Each number is 200 + 20 x the weight over its row's rms, rounded and kept within 0 to 999. Layers, rows and columns count from 0. The size before them is the row's rms in percent of the matrix's.

# layer 3 attention query, 768x768, rms 0.0922, rows 32-95, columns 288-335
087,188,204,147,234,175,214,207,191,195,187,179,221,169,207,177,181,226,203,206,260,177,209,185,209,149,186,202,212,181,180,236,195,214,165,186,222,202,195,195,189,217,191,198,164,215,199,180,207
089,221,178,186,189,193,249,182,204,235,190,175,187,171,183,216,151,169,215,197,189,151,200,175,210,172,188,236,172,156,200,200,217,215,203,223,211,212,201,241,200,251,190,210,200,203,233,191,213
095,193,191,196,199,187,223,156,235,194,194,205,193,209,214,187,184,213,218,196,204,210,167,194,182,200,186,211,175,202,183,179,223,197,219,202,199,240,202,169,240,228,207,235,179,201,197,192,179
089,201,168,189,184,237,215,216,201,194,208,228,209,191,206,163,200,151,225,177,231,226,202,194,213,225,232,193,182,191,186,185,213,194,178,193,197,244,202,215,205,211,205,233,203,185,168,215,167
088,214,211,209,185,234,186,204,212,207,212,179,202,201,175,223,194,196,222,204,163,226,191,199,226,205,180,236,217,195,180,205,190,194,184,199,214,242,205,210,238,248,203,205,203,219,199,192,202
094,242,193,230,205,231,214,212,179,187,189,184,216,191,226,227,176,182,186,186,228,194,194,189,181,167,166,218,167,208,218,197,179,209,192,168,239,214,201,210,180,237,183,193,190,172,205,165,205
090,166,176,198,176,219,179,190,209,196,176,207,203,233,220,204,230,220,179,190,162,195,209,196,187,167,188,242,224,192,204,173,204,213,162,225,182,213,227,199,176,182,206,175,202,209,215,222,172
101,177,178,183,188,169,203,183,207,193,186,193,177,187,206,193,199,219,207,176,204,222,217,212,156,198,207,251,190,208,216,205,189,193,196,216,229,225,187,154,219,170,199,172,172,203,201,203,196
102,223,213,216,206,195,214,192,234,173,189,186,195,182,202,188,175,173,243,197,172,229,198,190,175,184,237,184,186,166,197,170,182,195,241,205,159,170,190,203,228,181,211,199,234,175,163,190,184
092,181,206,208,228,219,207,201,203,184,214,221,183,213,244,210,230,185,206,187,175,183,184,249,163,232,208,211,201,196,181,207,175,191,175,229,206,219,189,202,191,179,202,195,232,170,179,211,206
091,241,181,198,197,176,182,207,192,192,220,208,190,208,201,143,215,202,214,189,199,221,164,194,180,203,175,175,202,209,211,189,165,163,200,235,181,196,177,167,166,214,160,189,227,197,214,223,202
084,191,172,191,204,203,210,222,200,203,174,206,207,204,195,166,184,183,185,221,225,186,188,215,217,181,151,208,225,193,188,196,204,219,223,183,223,161,211,172,180,196,171,213,187,206,219,216,213
090,171,187,209,183,196,186,172,177,223,230,235,198,206,222,219,175,220,242,159,173,214,200,224,173,203,188,182,207,164,217,226,209,198,207,202,197,210,193,198,189,160,207,203,194,183,176,187,188
093,193,227,207,186,184,186,214,179,229,177,162,162,235,203,175,172,212,179,229,175,184,195,229,186,226,210,230,202,185,224,223,177,162,189,189,217,196,160,192,218,202,170,193,226,199,177,185,210
089,198,181,212,173,215,229,188,176,158,219,187,186,210,206,200,197,209,252,171,189,144,215,221,179,213,201,172,205,204,213,208,218,231,211,160,186,207,181,198,190,142,213,227,201,191,219,184,209
093,204,225,222,187,157,193,215,205,170,186,205,206,203,202,247,215,230,194,205,214,209,220,184,190,208,196,208,190,233,223,234,203,215,263,179,211,213,177,237,203,213,207,239,219,221,242,200,206
091,211,197,204,206,213,208,220,214,142,195,152,202,211,262,187,208,226,207,202,210,206,215,228,177,192,172,219,225,185,168,195,207,190,231,172,207,178,193,191,167,209,195,214,220,182,223,207,191
093,199,223,188,203,210,198,188,193,196,188,173,164,155,167,188,202,187,166,188,227,179,172,196,227,205,187,178,199,219,200,237,208,191,230,194,184,192,195,180,175,213,169,239,199,194,180,203,210
096,181,181,241,190,167,194,212,227,187,221,205,219,217,207,227,190,230,183,179,207,224,168,150,170,229,134,208,172,203,250,204,222,224,178,168,195,205,230,190,193,219,203,196,175,192,191,185,194
104,183,192,211,206,171,225,216,205,220,153,165,185,209,202,197,172,220,198,223,201,172,224,191,201,207,170,179,233,189,227,205,201,226,213,204,212,199,208,215,219,229,206,161,246,163,194,238,238
092,188,211,183,224,174,228,189,197,232,211,197,169,212,207,162,177,242,217,196,206,236,196,181,209,229,203,208,192,182,198,215,208,208,191,204,222,208,185,171,240,186,203,185,224,181,235,203,182
086,211,201,220,195,194,199,176,180,220,194,164,200,193,166,223,176,214,212,229,200,170,170,203,193,214,197,206,204,215,183,215,167,225,189,181,160,182,219,178,220,194,205,206,217,188,189,218,229
091,220,236,178,183,242,230,173,197,190,219,187,193,159,155,183,193,213,195,192,205,229,211,207,221,220,236,188,201,223,187,195,238,209,189,213,161,222,208,166,200,217,221,191,201,204,196,148,219
092,208,232,232,184,218,197,201,208,213,169,224,199,190,184,197,207,207,178,197,204,207,232,210,197,183,182,189,179,189,247,201,200,220,183,185,192,155,186,193,212,216,167,221,199,223,187,215,169
094,222,177,223,217,230,225,193,215,229,200,199,205,141,193,179,205,198,183,215,207,224,204,209,228,213,193,240,163,227,191,196,211,202,208,204,215,175,193,221,219,170,161,210,165,223,183,188,230
092,191,179,219,217,196,195,213,203,208,187,189,246,174,249,217,217,225,203,166,234,226,203,202,180,150,195,221,210,194,232,234,184,179,194,237,183,236,206,182,204,198,212,189,173,203,185,201,180
094,181,220,182,231,171,213,173,211,197,188,198,218,232,219,204,231,196,224,200,199,194,218,198,226,181,212,202,223,197,193,223,206,207,177,204,228,196,219,188,225,213,207,193,227,213,177,190,230
091,211,205,171,211,177,187,187,186,196,175,214,222,164,232,206,197,233,213,229,184,202,180,203,196,232,217,208,173,202,228,193,206,190,186,166,206,210,206,208,193,185,205,205,195,213,197,176,206
085,240,220,146,215,196,181,190,185,213,203,179,212,191,223,221,220,186,208,193,217,179,209,207,200,201,169,178,201,189,201,241,231,219,191,207,202,210,219,182,246,213,191,193,224,223,213,188,213
092,219,214,217,180,165,205,164,198,184,225,256,197,192,203,190,198,173,214,190,192,202,181,229,189,226,213,202,198,196,196,193,176,214,182,206,206,203,181,165,226,185,222,200,228,200,155,204,225
091,194,180,245,221,184,157,166,183,178,229,180,253,194,178,217,204,208,198,226,185,156,187,204,213,183,191,202,215,230,203,240,182,206,188,184,212,162,205,171,153,188,201,164,201,238,197,203,190
089,204,219,211,197,210,229,197,195,166,233,187,158,178,210,216,195,212,207,200,205,192,194,218,179,242,194,183,197,217,209,213,169,191,216,197,189,201,216,210,196,161,196,160,171,177,193,175,209
088,168,229,195,238,190,164,214,176,194,196,247,221,181,205,202,208,188,235,185,224,172,232,184,187,168,179,184,226,189,210,249,200,196,226,197,182,200,174,214,215,182,210,209,194,183,207,221,190
093,176,212,219,192,174,174,214,237,196,172,148,173,195,206,163,204,192,180,225,200,207,203,232,230,197,188,213,208,214,211,215,233,248,211,195,184,217,212,250,209,229,222,194,195,201,170,194,201
090,180,190,222,189,198,234,171,224,235,201,182,208,183,188,203,201,235,214,200,185,186,215,190,220,178,220,187,215,213,223,175,231,202,180,235,203,204,175,177,227,185,218,151,228,184,159,205,197
088,213,222,218,211,207,221,232,216,171,219,195,209,203,194,144,228,221,174,213,170,201,178,200,196,216,216,204,170,174,200,209,199,203,246,204,196,212,220,182,175,211,216,194,191,230,205,193,214
089,204,183,194,196,233,226,211,193,199,197,210,190,195,197,203,211,221,237,184,217,208,224,187,196,200,191,198,211,203,194,208,221,206,208,212,215,188,171,191,214,181,186,245,193,185,192,227,175
087,197,171,212,176,200,201,200,243,174,165,183,219,233,183,193,191,199,149,184,183,176,192,217,192,184,245,194,199,219,178,197,194,171,193,210,202,223,162,230,184,208,206,181,170,242,187,199,185
087,219,209,187,213,206,169,240,211,211,210,192,198,177,175,218,203,217,182,203,206,193,188,205,169,200,189,215,197,218,196,207,166,213,209,182,231,227,177,211,204,184,199,190,218,226,177,185,207
095,219,178,211,203,206,217,213,211,156,177,207,213,165,176,186,204,182,187,194,186,198,193,194,220,219,222,169,222,201,152,186,201,213,223,215,200,182,174,222,203,207,210,190,222,186,202,169,201
091,197,183,204,215,181,168,171,182,246,209,181,198,232,196,222,206,229,171,195,216,179,207,189,221,212,173,192,231,184,218,197,144,215,188,174,171,203,191,203,189,219,198,237,208,153,220,217,201
097,203,212,199,200,211,215,176,202,216,153,190,193,193,182,225,197,206,217,220,194,227,188,200,219,189,190,175,223,196,177,221,205,219,206,197,230,215,208,214,238,245,197,234,198,170,188,219,205
087,202,211,218,198,206,167,182,194,153,201,187,185,208,226,198,197,221,155,206,210,185,208,177,213,224,204,210,225,222,176,186,190,166,183,192,198,188,154,218,185,220,227,187,205,218,200,178,186
088,190,250,261,240,202,213,217,209,178,211,219,154,198,197,199,179,227,193,202,218,217,228,198,193,218,232,198,174,196,184,202,196,192,165,204,234,194,188,193,189,219,212,171,191,196,217,203,200
089,235,186,214,181,180,202,200,204,222,184,194,219,187,201,198,166,179,200,213,217,169,196,161,203,195,187,208,174,189,214,217,195,240,218,221,227,227,197,234,227,213,206,196,224,195,179,182,193
085,187,196,237,189,207,229,203,226,166,230,193,197,199,217,176,232,171,154,196,197,177,190,179,202,206,214,187,185,198,205,166,180,182,197,236,213,172,204,218,156,186,202,191,206,203,210,201,221
088,226,196,216,187,218,171,214,202,201,198,209,212,197,191,177,200,215,161,203,200,205,250,196,183,181,202,193,211,179,202,185,208,195,184,197,201,214,207,189,194,223,207,212,199,221,223,179,206
092,181,166,195,173,182,192,188,194,196,194,176,217,191,198,179,199,187,186,169,208,208,214,156,211,188,172,171,191,186,169,176,182,224,226,214,222,180,190,150,164,200,230,180,244,227,199,206,238
087,225,190,205,223,214,203,213,208,222,157,207,240,207,170,207,189,216,195,212,181,236,209,203,215,217,212,209,218,205,227,206,209,202,219,225,172,213,211,173,205,203,206,177,220,169,193,212,206
088,225,189,201,192,226,180,192,176,168,191,212,188,218,230,202,238,192,208,214,158,213,198,156,192,208,167,209,224,216,193,184,182,212,192,175,202,194,184,192,226,202,169,179,177,201,202,212,169
092,235,209,186,225,202,204,213,179,214,162,205,190,170,232,209,208,197,196,189,192,200,194,214,211,198,193,215,214,180,200,170,198,197,203,151,181,197,199,192,126,214,199,185,205,220,204,229,180
100,212,151,213,198,201,233,222,191,190,197,181,221,182,208,219,217,194,194,175,196,188,185,207,199,211,199,182,179,196,180,193,216,233,181,209,188,231,182,194,209,199,211,236,154,250,175,154,224
090,243,226,180,198,209,221,221,210,216,224,199,167,214,206,187,217,216,163,216,208,190,198,187,209,220,196,199,205,223,197,205,211,153,222,234,194,227,190,201,212,217,183,207,195,191,240,197,210
091,224,210,190,178,201,206,180,179,209,182,206,221,180,179,241,187,217,180,195,220,154,205,173,220,180,210,172,202,191,193,201,196,190,198,183,192,228,211,199,206,226,185,220,216,161,178,209,254
091,230,187,213,218,208,236,180,191,186,163,231,228,177,250,218,234,194,197,202,215,200,194,202,182,228,218,224,169,167,181,224,184,171,194,185,172,172,203,217,222,195,185,180,172,214,193,197,193
095,193,166,203,189,216,224,200,207,160,207,214,205,199,186,181,228,186,197,212,182,219,194,188,193,215,179,193,152,185,145,175,224,218,174,226,191,205,217,207,178,187,193,172,177,195,192,189,185
095,188,162,146,188,209,206,179,207,197,159,153,181,183,213,256,226,187,214,202,213,241,199,207,243,188,208,200,175,206,171,192,208,187,190,206,195,176,201,218,202,204,192,186,233,211,214,210,218
093,187,209,196,232,172,203,230,178,179,188,223,222,218,208,182,186,214,196,172,201,242,210,203,193,181,200,229,207,204,179,209,193,184,184,223,172,201,234,192,196,174,193,220,249,202,213,159,202
090,193,207,211,163,226,217,160,193,209,197,214,220,198,190,221,215,175,223,184,170,181,186,203,160,199,213,164,239,210,219,193,201,223,203,219,189,209,168,258,206,220,198,236,192,166,220,203,223
088,201,210,198,190,191,200,208,180,223,165,191,201,208,192,235,221,230,195,176,214,220,165,184,197,237,199,191,212,201,210,189,186,211,206,192,204,209,212,201,205,208,183,192,212,196,194,166,202
090,200,198,177,226,229,204,181,179,215,189,200,211,242,200,209,211,201,220,225,215,205,201,174,185,180,198,195,220,229,215,193,202,179,240,185,238,194,204,206,192,205,189,204,228,165,244,228,200
094,192,162,151,185,207,201,179,195,222,207,213,231,206,190,219,205,232,199,218,210,208,216,165,209,224,218,189,159,204,231,180,212,221,202,205,218,202,197,220,188,172,226,193,188,201,205,191,198
106,173,220,196,187,222,210,173,191,214,169,197,185,222,200,219,194,235,194,236,173,202,190,197,239,194,176,167,232,198,233,200,201,214,238,199,190,189,208,195,189,244,220,215,191,175,229,244,197
095,186,169,192,188,230,180,187,196,177,198,209,180,238,184,190,215,226,178,229,213,191,155,191,228,212,183,240,244,196,217,179,184,198,205,183,226,194,213,207,233,226,207,185,232,210,239,237,216
# layer 3 attention key, 768x768, rms 0.0907, rows 32-95, columns 288-335
091,195,188,148,191,166,191,199,190,190,228,164,223,198,211,198,212,217,207,189,178,192,178,193,208,194,216,210,223,182,198,208,235,226,172,191,176,202,186,195,230,209,205,202,222,186,193,167,183
092,231,207,223,117,221,201,232,218,216,204,222,213,215,182,211,225,208,201,245,191,207,192,194,190,222,187,206,226,242,215,177,220,194,201,221,217,217,209,180,183,215,200,198,180,213,200,201,198
097,251,202,188,195,209,170,206,209,217,249,181,187,214,252,212,182,224,199,232,215,201,175,180,212,213,195,210,170,214,198,167,197,181,192,200,185,196,200,206,207,177,200,195,179,207,179,189,205
091,178,181,222,204,248,199,177,197,190,206,212,205,180,178,157,233,243,241,178,207,186,185,201,224,202,199,160,194,204,194,194,221,209,225,220,193,191,218,211,186,189,172,172,176,190,151,203,156
091,230,215,219,214,188,184,222,215,206,197,220,215,201,199,236,224,209,188,221,213,194,159,226,205,188,232,167,154,209,178,174,200,203,195,202,175,194,183,173,122,200,200,214,230,204,200,210,193
089,206,188,216,186,192,183,214,216,143,190,229,210,192,186,203,186,230,159,209,169,182,224,178,199,192,183,178,206,196,203,188,211,189,258,185,227,178,207,197,182,176,220,191,166,191,176,220,204
090,180,190,216,177,208,235,185,177,185,203,195,174,178,178,181,240,211,223,195,221,202,224,231,192,198,183,194,210,202,203,207,188,212,192,228,168,175,226,186,194,206,221,195,189,212,191,251,201
101,210,175,166,191,190,187,185,193,221,159,187,216,173,200,188,205,233,218,153,191,206,185,200,197,213,244,210,164,207,218,239,195,224,205,192,201,206,153,154,213,191,223,214,232,210,172,170,205
106,192,186,169,232,191,225,219,195,160,164,218,207,214,203,167,205,198,187,174,184,205,204,219,178,216,219,218,229,217,192,187,184,230,205,209,205,204,220,190,183,174,212,215,180,235,199,229,196
098,176,199,178,188,201,189,158,183,199,202,180,151,202,182,228,183,184,230,167,226,172,202,215,215,194,207,194,235,208,219,240,177,167,195,194,196,188,185,204,196,218,191,186,206,190,212,219,176
098,192,170,205,192,172,186,198,236,179,231,192,200,237,226,178,192,208,263,209,219,188,197,216,213,218,209,196,152,202,203,217,211,211,227,175,177,230,237,184,187,194,237,201,165,220,186,198,195
094,223,208,224,194,215,210,165,234,180,226,202,201,211,174,230,230,218,192,207,223,188,232,173,212,232,199,170,211,202,206,194,197,248,193,218,210,206,137,158,185,210,193,174,189,204,194,254,216
091,219,193,231,198,193,202,182,201,175,175,201,219,206,264,218,190,217,164,199,245,205,204,200,205,198,187,216,209,225,210,177,199,179,211,222,195,223,221,220,219,171,194,185,183,197,206,207,181
096,178,183,160,208,217,206,229,201,192,204,176,204,217,216,178,219,204,218,170,230,206,174,218,189,164,222,200,145,216,200,188,205,193,190,185,224,200,197,174,190,162,181,209,212,178,172,183,190
096,149,205,208,224,194,167,218,222,210,200,248,195,210,188,176,231,220,188,184,193,202,187,222,200,174,170,205,201,206,206,228,220,189,191,244,224,193,179,191,171,162,210,214,195,240,193,174,213
099,243,170,172,188,200,187,220,163,167,208,166,230,198,228,159,188,197,214,192,252,180,191,229,172,203,203,170,216,166,211,189,183,202,151,208,181,201,197,193,224,242,211,214,193,202,178,171,202
091,209,196,242,218,207,196,181,169,172,206,210,193,232,181,213,199,192,195,188,194,186,162,172,213,221,198,184,246,185,193,204,175,231,213,205,186,229,246,242,167,205,194,229,181,202,192,232,181
092,196,183,183,197,209,200,170,191,212,200,250,216,227,198,203,204,166,200,186,189,223,219,187,177,213,201,191,201,201,210,180,234,207,214,213,216,210,185,211,219,191,194,201,152,199,204,173,199
103,218,182,201,207,208,198,187,195,229,208,219,176,163,227,225,200,206,190,210,217,223,198,206,235,181,186,196,203,202,187,156,207,213,173,184,201,223,187,189,194,232,239,193,222,217,216,225,199
103,203,250,207,178,244,193,219,216,190,209,191,199,234,163,175,235,196,238,228,198,217,203,202,142,239,200,179,169,210,212,207,210,212,204,211,164,201,219,208,175,180,213,177,171,179,207,220,214
095,219,200,215,231,191,191,236,211,202,195,199,198,186,202,217,216,209,216,230,192,181,181,195,206,189,218,213,152,190,187,178,181,170,198,232,188,177,209,169,182,187,197,229,217,223,181,202,222
090,177,222,158,175,166,244,192,174,198,215,202,199,210,202,225,206,221,187,160,166,192,236,241,186,186,201,193,220,184,203,204,173,193,201,168,200,185,241,159,185,163,180,189,189,179,213,188,215
091,182,183,196,183,173,177,221,199,185,230,193,203,220,195,181,227,175,205,202,171,178,199,218,173,173,179,212,200,216,189,218,169,229,225,192,212,165,206,199,189,183,210,205,212,175,169,169,178
093,212,206,189,166,222,219,166,176,188,224,244,177,155,203,171,221,185,197,204,200,210,179,155,162,223,190,153,197,181,192,205,191,168,206,185,203,198,217,181,189,178,213,221,209,204,225,201,195
092,231,205,230,197,195,199,232,193,190,188,222,223,184,194,230,158,186,180,172,199,192,207,227,203,200,198,217,213,206,211,168,240,183,209,206,182,197,192,207,255,219,162,211,192,163,168,165,221
092,207,224,227,190,168,238,192,231,226,195,196,188,222,208,179,211,193,181,217,175,178,202,204,174,182,186,179,204,219,191,183,196,210,218,193,203,229,160,247,198,166,208,229,227,175,210,224,216
097,229,218,172,152,196,198,208,190,211,181,215,183,208,201,190,218,192,233,197,195,229,184,208,154,189,186,164,193,180,236,216,214,203,171,188,191,222,216,214,195,206,196,206,215,207,176,199,208
094,184,200,199,195,197,189,221,201,219,201,235,197,208,186,228,171,178,179,203,177,191,188,228,193,223,183,203,182,165,195,256,198,174,207,213,213,199,192,197,174,182,194,227,200,170,212,194,192
092,175,211,211,216,231,163,195,209,159,212,222,199,204,180,188,177,187,197,232,153,209,178,184,203,195,159,190,178,230,213,224,136,206,160,201,195,155,155,200,174,186,195,223,203,221,187,227,206
094,197,216,240,214,230,206,197,227,209,156,209,197,179,199,203,229,213,209,177,216,202,179,191,206,185,209,177,210,213,207,261,196,176,203,198,180,207,203,236,185,182,186,175,214,203,196,232,205
093,204,220,196,186,205,226,187,198,218,225,211,188,185,196,249,144,239,226,203,228,202,230,202,195,169,202,210,209,150,183,204,199,200,210,199,176,203,205,189,185,229,189,152,246,182,220,192,193
092,200,212,203,223,188,199,231,173,181,203,189,217,211,191,218,182,176,166,205,199,231,186,231,188,182,195,221,187,171,213,210,227,204,193,188,205,205,209,202,172,198,208,200,199,188,206,170,194
089,208,194,199,181,243,215,157,214,190,222,184,187,196,188,177,181,206,200,178,200,197,206,184,188,220,204,205,206,211,226,161,191,193,207,254,194,168,195,211,223,198,190,191,208,214,212,212,208
093,228,179,216,176,238,212,189,224,201,217,205,176,186,185,205,185,174,200,170,216,200,198,197,162,184,196,197,160,173,208,183,163,176,190,208,167,225,200,205,215,209,201,212,177,163,193,160,207
093,182,183,201,176,214,195,212,194,188,166,194,215,212,176,242,174,182,196,183,216,207,201,218,199,235,227,205,169,197,210,233,204,216,188,216,167,183,208,179,159,213,197,152,196,213,215,170,170
089,178,202,212,234,210,185,208,165,170,170,205,231,176,190,184,174,194,217,205,203,193,189,181,192,227,185,189,184,226,181,143,230,203,200,226,205,205,192,186,217,212,165,194,206,184,205,194,186
090,204,184,200,188,203,193,217,133,188,237,224,190,212,205,201,224,191,205,164,199,205,175,203,181,178,195,211,168,224,180,191,196,206,185,194,170,188,204,218,186,265,202,190,179,210,201,200,186
088,213,207,189,217,199,218,207,202,197,214,195,205,183,233,221,190,198,204,190,195,179,180,192,220,212,184,205,192,219,198,180,187,203,187,188,198,201,198,218,226,186,217,210,191,175,177,220,188
093,222,194,203,235,174,212,215,203,231,199,200,210,222,199,188,198,181,205,209,190,194,201,181,195,172,234,176,201,207,205,182,203,196,153,184,168,179,180,187,197,193,213,201,176,186,207,220,208
093,210,184,186,217,219,219,194,201,177,217,209,226,224,199,169,181,177,200,217,216,195,184,191,148,191,207,182,166,191,178,192,220,186,167,242,184,195,219,178,208,202,216,226,214,195,216,205,190
093,213,220,206,168,186,201,201,193,214,192,216,176,209,189,191,233,162,205,194,228,170,200,170,214,229,201,202,180,224,209,227,225,205,215,207,183,193,182,206,185,244,195,205,202,165,244,195,225
096,220,203,171,195,200,225,221,211,193,195,202,215,198,211,191,213,226,210,211,206,197,238,203,192,205,203,214,196,220,217,170,228,204,220,209,175,195,233,221,198,148,179,196,194,175,183,159,230
090,175,172,140,239,222,212,196,197,206,164,222,221,251,195,180,217,149,217,175,217,181,201,198,208,221,254,232,182,211,228,216,207,226,188,209,180,230,211,211,201,216,186,189,222,211,207,189,203
092,210,207,193,200,204,199,173,231,210,202,205,213,191,191,224,188,182,183,217,195,142,172,194,187,188,210,191,188,218,154,249,183,210,201,174,204,178,211,210,162,197,192,206,208,229,222,245,151
088,168,189,212,183,207,183,214,193,169,205,238,206,190,190,221,165,196,194,211,203,173,236,202,221,196,203,180,222,185,194,194,183,206,203,191,208,169,211,175,181,195,219,192,191,188,209,180,196
087,196,240,198,182,188,208,184,190,206,163,181,203,216,209,229,223,218,198,193,223,197,209,164,222,178,239,183,181,207,219,227,178,219,208,209,222,244,196,192,212,201,206,214,183,186,150,200,190
095,227,173,206,183,198,200,180,186,241,188,190,224,176,229,223,182,198,192,211,195,225,205,177,254,211,181,199,213,204,205,218,184,198,224,188,193,211,218,196,213,183,197,212,237,177,230,220,195
091,208,192,180,230,215,188,182,225,207,204,214,233,203,189,148,212,164,199,160,171,201,219,198,214,188,219,224,206,178,237,202,212,178,162,198,196,243,195,253,175,220,209,184,222,180,169,212,219
089,181,241,200,191,215,190,235,183,215,224,192,182,185,165,194,184,182,221,257,205,226,210,205,204,235,155,196,195,176,172,157,188,165,201,191,259,191,226,182,181,204,187,212,167,185,193,205,179
092,229,191,187,204,197,220,163,213,222,203,158,168,223,183,206,166,193,187,174,195,231,216,200,258,183,227,153,246,213,207,200,189,174,231,211,177,180,205,210,185,210,210,204,239,178,215,208,213
087,204,210,223,201,203,201,203,187,159,215,181,186,222,205,172,184,194,164,231,227,211,148,191,197,215,217,193,183,222,215,198,208,192,207,210,218,208,206,179,238,219,221,204,213,191,205,185,216
097,205,192,211,185,207,194,185,165,210,220,156,210,176,176,224,189,241,211,215,172,203,210,191,235,170,172,218,206,197,212,185,223,211,204,195,221,197,191,203,216,216,193,199,222,192,237,159,198
090,195,187,190,172,181,188,220,199,210,215,183,211,204,219,205,212,200,228,213,177,216,221,167,172,208,214,177,190,184,183,228,197,216,191,216,185,189,174,202,223,170,187,217,210,196,203,203,207
090,202,195,173,150,212,200,205,213,206,190,191,225,194,186,189,238,184,210,184,228,218,230,238,171,196,188,198,199,179,225,209,206,240,180,221,196,198,179,218,183,214,166,160,188,189,193,161,208
095,215,196,196,218,204,195,198,188,208,202,181,188,214,145,199,166,223,173,195,197,193,207,181,203,163,224,183,221,225,187,175,187,222,192,194,228,199,198,172,193,194,185,218,188,201,193,223,172
095,230,206,198,208,205,192,207,209,193,177,190,190,199,197,222,200,228,189,206,170,163,224,206,206,180,206,173,207,250,219,207,190,192,168,179,215,177,223,212,238,200,221,195,228,229,196,176,154
098,182,222,157,178,185,208,234,191,195,223,188,195,195,156,205,226,176,188,159,218,178,194,183,186,203,217,168,217,156,192,226,179,225,225,162,175,180,228,209,191,219,149,225,174,180,182,166,183
097,166,175,199,190,216,239,164,213,214,183,215,189,184,225,196,200,205,207,184,168,224,252,203,206,218,208,195,201,177,225,191,193,202,210,195,205,230,196,222,203,187,189,216,193,221,195,192,222
091,163,197,213,212,183,203,193,204,193,186,177,214,219,214,172,213,228,177,229,188,221,220,236,225,187,205,216,189,207,211,210,222,179,217,187,211,232,188,172,177,195,180,226,218,204,174,221,203
086,175,208,198,223,207,202,220,224,215,220,246,173,208,191,186,181,236,192,161,195,212,182,222,197,172,182,219,203,221,194,196,204,198,203,194,164,202,224,187,191,224,192,193,202,229,195,202,194
093,188,195,161,189,221,185,191,221,184,210,167,189,244,219,168,196,185,209,225,196,195,203,183,230,197,224,223,207,202,167,184,188,211,185,191,167,203,183,193,241,205,196,184,193,208,172,219,169
094,218,208,207,200,170,184,205,204,185,209,172,233,164,222,238,183,227,188,196,225,236,221,179,182,188,177,184,197,181,216,171,218,185,183,209,212,194,198,205,222,209,178,207,185,221,172,236,217
100,176,224,199,205,234,193,220,212,170,226,236,195,199,195,199,238,193,172,209,188,181,216,209,193,248,199,179,191,223,193,193,206,179,149,196,184,185,192,229,181,198,198,167,173,187,202,176,241
094,204,190,208,191,213,194,232,194,172,199,188,168,224,275,202,176,180,245,170,219,185,221,174,191,187,203,182,171,210,213,223,179,208,207,177,195,194,201,176,186,204,202,193,196,238,183,190,217
# layer 3 attention value, 768x768, rms 0.0945, rows 0-8, columns 288-335
082,198,192,183,215,204,185,194,165,198,220,191,175,223,204,244,209,185,180,215,195,208,218,198,199,219,178,177,212,186,191,216,195,244,221,187,201,167,211,152,219,203,209,197,205,240,223,183,198
088,215,240,177,192,187,211,239,222,205,235,236,158,183,233,195,191,220,214,212,208,193,186,182,227,204,222,187,176,183,175,194,206,183,177,214,217,178,204,220,225,226,202,149,189,222,183,189,190
084,197,170,194,208,214,196,213,193,201,208,204,230,242,216,202,246,210,219,194,202,198,184,207,212,233,213,222,237,203,178,189,182,199,215,207,256,161,200,180,189,194,165,222,212,201,203,201,194
084,229,175,175,217,169,229,210,215,189,181,180,207,252,217,205,237,188,206,237,179,167,177,204,185,174,186,251,224,190,231,211,178,215,214,194,195,221,175,239,209,194,189,202,208,186,197,187,195
083,208,197,191,181,196,201,186,175,226,192,202,231,217,177,204,207,183,185,174,215,231,196,153,190,232,185,208,214,222,217,224,225,198,216,200,217,164,246,178,205,177,216,210,195,148,189,171,172
087,208,172,164,196,184,200,149,198,212,176,207,211,177,224,207,228,199,216,142,234,203,195,188,203,192,170,208,190,221,193,238,215,181,183,198,192,223,177,190,189,213,194,202,229,209,200,231,175
088,177,162,192,209,224,167,214,220,214,204,203,233,220,187,219,169,185,174,211,200,172,177,178,187,221,186,206,206,226,198,199,201,171,199,222,192,212,196,166,149,181,172,225,249,173,227,231,193
080,221,195,172,203,196,206,180,219,195,160,158,215,213,183,233,237,149,188,199,208,174,202,184,225,225,160,165,205,189,199,198,220,185,195,194,207,220,197,207,205,181,201,221,177,197,176,202,224
087,235,224,209,160,187,196,197,215,222,188,211,199,197,187,212,205,192,178,199,188,186,208,185,191,153,178,206,192,209,245,213,199,228,206,198,245,168,240,228,171,223,192,184,221,209,203,213,205
# layer 3 attention output (transposed), 768x768, rms 0.084, rows 0-7, columns 288-335
087,208,231,186,178,207,192,205,199,204,189,194,168,188,195,171,215,227,189,221,220,182,184,210,206,180,208,182,220,196,174,189,221,178,181,203,171,233,188,252,184,188,148,226,217,214,216,213,184
092,189,218,196,235,198,203,179,205,226,184,185,196,210,188,201,234,184,202,166,209,238,157,250,212,200,191,198,220,185,223,251,200,206,219,208,141,191,183,193,210,179,207,220,166,179,191,228,227
090,206,209,187,165,193,191,200,192,227,204,180,214,216,233,194,189,203,166,218,168,236,186,176,195,190,209,197,196,195,208,212,219,220,205,191,207,173,193,211,200,208,213,199,214,199,175,210,202
090,183,217,208,201,211,217,209,196,199,193,216,232,190,190,211,174,229,203,203,214,216,200,241,234,182,184,187,209,181,222,176,219,195,193,206,176,165,198,185,186,204,216,191,190,160,210,209,232
088,201,200,214,184,195,223,224,197,210,180,215,185,186,223,237,187,241,167,203,189,188,211,194,215,178,209,200,214,199,185,189,167,178,162,183,196,214,181,180,197,212,182,182,181,233,201,201,189
093,183,216,213,160,205,187,180,192,195,198,194,197,173,188,201,171,207,188,212,188,191,193,204,217,185,216,192,178,207,208,214,151,222,196,209,197,226,219,202,189,188,213,189,195,178,234,174,228
089,213,199,238,210,189,227,192,229,219,194,193,168,182,212,207,184,224,209,193,196,221,221,225,195,224,204,210,187,205,207,230,217,176,203,162,225,234,180,158,199,223,213,200,215,198,208,183,188
086,175,233,241,197,237,220,193,187,174,198,226,205,192,211,199,200,185,229,209,219,202,215,183,223,205,193,217,201,172,259,238,184,227,194,202,179,186,214,190,197,199,203,236,229,196,197,203,217